config = dict(
    n_layer=15,
    d_model=160,
    n_head=5,
    n_kv_head=5,
    head_dim=32,
    d_mlp=576,
    vocab_size=4869,
    activation='tanh_gelu',
    norm='layernorm',
    norm_place='pre',
    norm_eps=1e-05,
    positions='rope',
    rope_base=10000.0,
    rope_fraction=0.5,
    qk_norm=False,
    attn_scale=0.177,
    bias='none',
    tie_embeddings=False,
    parallel_block=True,
    init='normal',
    init_std_qkv=0.0338,
    init_std_o=0.0,
    init_std_up=0.0338,
    init_std_down=0.0,
    optimizer='muon_variant',
    lr=0.0111,
    lr_mult_o=4.0,
    beta1=0.95,
    lr_head=0.00696,
    grad_clip=1.0,
    warmup_steps=200,
    schedule='wsd',
    decay_fraction=0.628,
    decay_shape='linear',
    final_lr_fraction=0.1,
    batch_tokens=32768,
    seq_len=512,
    doc_mask=True,
    train_tokens=258200000,
    steps=7880,
    dataset='wikipedia_en',
)
Each number is 128 + 24 x the weight over its row's rms, rounded and kept within 0 to 255. Layers, rows and columns count from 0. The size above them is the row's rms in percent of the matrix's.

# layer 5 MLP up, 576x160, rms 0.339, rows 558-574, columns 0-39
size [100  96 100 101 105  97  99 101  88  97  97  97  97  97  97  92  94]
[[119 132 138 118 117 103 133 152 136 102 130 115 150 143 115 160 119 118 125 127 144 137 108 155 114 116 175 115 124 139 107 117  89 122 123 137 160 108 137 107]
 [131 122 123 109 147 170 113 171 146 121 129  83  91  96 170 153 132 140 100 138 104 145 122 145 118 122 122 115 184 100 127 139 174 105 119  76 150 124 131  97]
 [157 117 112 140 112 149  76 136 129 135 112 123 125 169 131  97 123 136 136  90 117 167 123 150 123 137 171 142 129 103 171 127 166 146 149 102 131 138 105 116]
 [177 131 160 126 123 145 134  84  97 127  84 165 135 133 118 112 135 127 164 135 140 131 144 164 163 146 117 144  82 168 132 178 102 126 136 169 143  95 105  73]
 [124 109 139 132 123 133  97 113 134 139  88  99 135 189 137 155 152 144 152 136 135 159  92 105  97  91 144 110 127 105 132  98 152 150 132 138 132 174 103  79]
 [134 113 113 152 119 101 156 113 140 101 142 118 133 128 158 133 114  86  97 143  78 133 143 159 125  98 115 150 133 119 127 109 120 140  86 125  94 104 114 163]
 [125 161 141  82 142 134 124 152 143 138 115 108  86 122  99 134 141 123 129 117 128 130 125 129 163 132 135 103 108 135 136 137 115 123  78 225 202 160  78  99]
 [134 159 155 140  93 121 145 198 150 147 118 123 146 100 103 113  96 155 131 112 135 168 148 176 139 139 156 111 109  92 113  96 132 111 138 147 117 125 123 129]
 [118 128 106 107 136 130 122 140 127 137 122 101 131 127 124 196 102 121 133 119 128 167 132 138 129 139 121  66 148 130 155  95 102 142 102 103 124 137 178 134]
 [158 117 140 128 176 149 128 116 130 102 136 126 120  87  97 154 151  47  70 141 159 147 169 165 130 134 133 146 158 140 129 113  98 109 143  94 113 143 159 111]
 [138 122 148  93 106 123 150 129 104 142 178 123 136 118 115 148 162 125 190 117  92 102 150  97 113 139 148 136 173 128  82 127 130 133 159 120 145 114 110 142]
 [112 122 115 138  92 153 171 144 168 113 141  84 143  71 187 165 165 109 172 103 121 109 110 129 126 108 149 107 147 128 159 122  67 143 105 128 140 140 161 120]
 [128 142  93 152 108 111 129 129 145 156  81 104 157 127 123 115 102 165 120 168  94 122 133 151 152 118 144  91 137 120 117 103 135 113 132 123 105  88 112 116]
 [146 128 132 116 121 129 108 130 181 150 110 146 139 167 148 140  90 116 108 108 110 116 125 148 108  83 144 149 120  91 121  72 128  96 127 128 126 138 150 126]
 [140 127 140 121 130 123 125 167 112 142 138 102 129 182 162 148 109 115 140 142 145 131 161 133 143 118 110 167  85 164  99 182 117  74 151 145 129  93  93 179]
 [ 99 140 130 115 107 140 104 147 135 158 115 105 121 173 109 146 159 139 147 137 117 143 206 127 100 122 109 154 119 142  86 127 115 153 153 127 126  96 126 140]
 [105 120  80 103 126 124 128 125 133 133 121 154  94 169 127  93 150 157 185 143 141 154 105 163  85 153  97 141 137 154 112 134 118 142 131 111 105 141  98 130]]
# layer 5 MLP down (transposed), 576x160, rms 0.0914, rows 558-573, columns 0-39
size [ 95 108  96 106 110  93 106  94  87 109 107  92  99  99  94  93]
[[ 99 133 130 123 110 120 146 111 135 135  97 178 139 138 124 183 123 161  93 115 173 116  92 102 143  94 159 105  72 144 138 131 126 121 103 143 152 144 153 161]
 [113 110 133 108 165 133  84 148 145 106 110 134 126 120  94 148 150 120  84 124 155 132 140 169 145 111 141 132 136 113 155 129 144  84 123 128 158 151 106  95]
 [131 155 121 135  77 133 131 136  96 140 117 123 121 120 146 116 119 152 141 102 150 127 134 153 136 123 121 123 170 152 143 150 144 146  99 144 151 130 149 110]
 [ 88 134 106 130  91 129 110 126 136 155 151 121 126  91  99 127 130 150 134 103 181 142 123 115 152 115 117 135 131 163 126 113 101 121  83 156 139 116 161 162]
 [130 122 113 139  84 107 135 141 144 101 143 134 107  91 144 142 172 170  92 141 120 173 127 149 127 137 141 139 145 167 133 133 138 178 130 114 150 122 129 141]
 [146 106 168 140 101 125 139 147 110 135 155 140 120 129 104  79 113 111 131 163 107 132 147  99 100 123 133 143 112 108 113 128  84 148 112 141 158 119 147 144]
 [129 156  96 116 105 144 140 161 143 154 120 131  92 144 119  99 135 143 114 113 113 154 103 120 152 143 133 102  92 136 155 130 109 137  99 142 163 125  80 117]
 [124 127 141 138  81 180 100 152 116 136 101 114 115 112 124 159 118 154 140 128 119 100 119 136  97  96 134 143 108 104 163 156  82 129 116 141 127 126 127 166]
 [114 152 134 105 101 138 118 138 112 110 119 156 133  94 113 104 129 139 119 111 129 152 157 105 160 132 112 167 100 140 132 205 138 161 133 127 165 176 118 145]
 [111 105  72 113 156 101 109 101 105 177 149 108 149 186 150 129  92 148 171 102  80 146  73 135 153 139 105 114  78 107 141 137 151 155 127 149 124 137  96 185]
 [130  99 131 171 119 160 124 123  89 145 134 154 128 113 117 135 138 116 141 140 115 116 138 127  85  58 124 126 183 135 167 113 105 105 106 133 114 178 154 140]
 [128 109  92 121  65 179 106 121 140 101 103 143 130 158 134 155 152 113 169 110 118 144  93 125 151 119 179 106  89 131 125 126 131 146 114 154 105 146 162 115]
 [129 127 158 145  89 110 153  99 139 101 137  76 173 114 144 135 175 143 107 134  77 117 123  82 120 112 135 152 182 114 100 143 165 101 148 130 108 103 158 133]
 [121 158 105 132 161 114 167 103 135 116 134 116 117 146 127 153 137 102 162 101 132 124 136 134 174 137 121 123 102 161  98 128 140 145 126 129 142 109 174 157]
 [155  98 131 117 137 104 111 144 114 133 160 138 120 157 125 141 143 141 116 119 147 118  96 133 116 113 116 129 127 130 110  79 123 175 134 132 108 105 167 170]
 [137  94 156 137 103 120 113 112 164 139 122 156 155 109 106 112  81 105 113 103 135 100 113 106 151 101 182 117  99 128 139 153 135 109  75 130 168 128 129 154]]